From a checkpoint of a small transformer trained on Wikipedia: MLP 512 tanh GELU, normalized queries and keys.
Each number is 128 + 24 x the weight over its row's rms, rounded and kept within 0 to 255. Layers, rows and columns count from 0. The size above them is the row's rms in percent of the matrix's.

# layer 3 attention query, 128x128, rms 0.0459, rows 0-10, columns 0-127
size [115 115 109 116 119 132 124 112 115 112 118]
[[ 75 131 127 109 120 126 108 110 135 135 182 157 160 124 118 153 122 129 155 103  90 158  93 106 138 105 130 130 144 154 135  89 117 100 134 142 137 122 143 172 135 117 120 188  95 105 165  83 143 156  95  94 109  93 153 147 119 168 115 108 142 126 124 109 127 163  99 132 106 127 151 122 136  94 157 118 114 115 105 114 108 164 146 171 139 106 133  92 152 140 158 158 148 120 169 147 132 138 126 169 136  94 121 128 108 151 125  91 127 144 164 174 102 111  74 121  98 112 139 148 108 119 131 108 123 141 160 141]
 [173 138 117 177 110 137 108 125 156 114  98 144 181 120 178 128 115 131 115  76 125  83 109 123 113  90 131  97 112 157 113 135 110  87 113 156 143 176 137 118 159  90 136 130 139 129 107 152 141 131 126 122 110 141 192 139 113 119 150 132 126 117 127 159 143 118 108 139 163 129 127 126 126 116  63 155 138  79 168  85 113  94 116 118 167 174 103 161  91 150 134 130 122 104 130 131 154 132 102 131 122 154 155 128  96 118 130 108 129 140 118 102 167  98 128 127 118 119 114 152 129 127  98 135 147 110  83 113]
 [148 135 131 114 129 120  95 174  98 156 102 103 111 151 146 135  75 199 110 150 104 135 126 120 139  74 135 169 136 130 149 115 138 136 138 106 121 156 136 152 138 126 102 177 158 103  96 127 134  98 120  76 107 124 166 133 119 122 126 128 162 109 126 153 125 102 135 158 129 163 122 143 128 164  78 129 114 165 151 129 123 106 106 109 110 102 115  95  90 112 150 107 124 134 171 154 135 141 152 145 127 128  99 121 149 161 112 107 117 168 126 149  93 153 133  95 155 122 107 125  66 109 116 107 124 170 122 122]
 [112 145 126 128 152 156 175 103 144 107 148 133 153 123 102 147 156 140 124  79  85 134 134 140 170 179 176 101 136 112 140  81 124 149 140 103 123 127 156 125 104 122 158 122 154  77 103 114 151 118 187 122 154 146  81 130 125 110 100 110 113 114 126 145 108 138 146  72 143 132 114 162  85 120 160 126 154 161 124 128 118 150 118 103 156  98 146 157 161 149  99 113 125 128 162 130 136  78 125  99  91 114 106 113 105 152 117 174 129 138 140 127  92 164 117 103 121 149 142 111 113 125 154 123 118 150 125 145]
 [163  64 137 138 141 121 138  94 128  95 143 154 106 111 112 139 171 168 165 119 131 161 117 106 147 131 150  94 121 124  87  96 128 124 119 131 105 111 130 107 131 163 129 115  98 116 189 170 118 164 129 125 102 145 133 102 146 160 129 126 146 136 167 127 114  83  93  97  85 121 153 131 167 169 131 142 112 141 127 133 127  97  83 144 163 149 125 178  95 104 115 128 120 113 115 110 111 143 125  83 136 156 141 135 133 129 151 110 100 141 131 102 150 163 101 130 171  95 124 115  76 143 141 125 137 104 106 127]
 [123 141 116 115 131 138 127 160 158 102 121 119 136 120 119  97 117 133  88 130 135 170 146  84 110 113 114 107 102 150 126 144 150 169  84 152 130 135 125 150 141 106 152 121 143 118  86 162 148 169 138 152 149 173 120  89  77 152 144 114 127 106  97 105 136 150 154  80 114 146 143 154 123 112 123 108 101 107 144 157 105 148 145 105 170 114 145 109 131 135 163 144 165 126 116 115 137 125 152 108 110 141 171 120 108 157 111  90 135 107 116  98  71 146 141 127 134 113 138 123 124 123  49 146 137 115 152 189]
 [ 99 119 145 116 127 150 112 123 125 120 128 185 137 135 102 119 184 117 149 158 123 121 135 124 115 164 134 135  85 123 123 160 149 174 109  96 117 147 142 191 124 132 133 130 116 123 142 109 122  64 141 133  92 108 127 149 184 115 128 151 136 133 119  95  93 148 134 132 134 101 130 149 172 129  87 111 109 134 120  75 112 124  98 132 101 126 175 176 136 101 117 122  97 165 136  96 122 148 157 146 166 106  63 124 117 124 129 130  94 125 147 149 119 157  87 114 122 126 130 115 112 131 152 160 156 130 138  98]
 [133 144 127 136 129 146 115 182 144 133 124 109  81 163 137 138 128  96 126 125  88 102 124 139 102 140 113 157 111 146 136 111 172 125 158 145 155  82  89 134 142 150 163 175 152 157  95 143 146 120 157 133 156 156 121 114 147 140 118 138 140  97 138 111 125  98 115 160 166 162 140 184  75 155 161 118 160 139 144 135 112 112 116 114 183  96 117 136 105 134 130 128 100 124 116 111 133 156 110 101 133 112  86 118 152 112 146 120  93 120  77 176 103 122 119  88 149 130 131 140 131 126  99 168 139 126 153  95]
 [140 131 142 148 111 150  91 105 128 134 113 133 104 116 140 147 145 131 150 141 143 117  92 192 158 110  81 115 161 161 167 154 158  96 138 148 112 152 145 153 125 144 104 124 176 164 129  90 130 102 105  97  96 136 101 110 142 134 138 104 108 145 163 139 148 108  99 179 112  64 133 106 128 150 139 107 162 158 127  84 139 138 120 124 121 122 105 117  89 121 104 159 122 148 115 145 116 146 120 115 131 105 121  74  84 123 147 130  88 140 110 137 158 140 160  88 149 164 162  92 122 118 141 129 116 132 105 119]
 [ 94 149 138 138 119 125 131 102 131 124 120 158 111 136 104 145 117 152 130 108  99 174 120  93 201 120 114 139 136 115  92  81 133 150 113 136 116  81 117 107 138 139 123 154 115 132 158 117 140 129  88 132 127  80 130 110 120 158 173 153 144 127 164 148 125 123  84 109 105 146 124 153  71  83 128 119 136 116 140 116 104 168 125 143 162 125 142  72 120  87 152 117 144 157 141  98 135  98 164 104 124 149 110 161 130 139  91 128 132 154 112 112 154 117 141 151 111 115 134 151 156 112  91 157 168 114 173 138]
 [145 135 177 146 118 128 152 130 118 154 108 168 159 157 157 119 131 148 147 142 169 110 101 140 107 125  93 110 119  82 119 116 101 140 130  96 140 155 119 170 131 130 136 130 122 144 124 149 134  83 148 124  81 138 104 117 134 126 138 105 135 146 171 104 112 180 109 135 139 128 104 106 118 103 155 138 130 112 125  54 126 118 140 136 126 133 117 174 129 107  90 129  56 134 107 111 110 151 105 119  94  94 156 173 150 137 136 115 140 117 108 133 108 117 128 166 178 140 103 110 164 131 137 127 169 170 101 106]]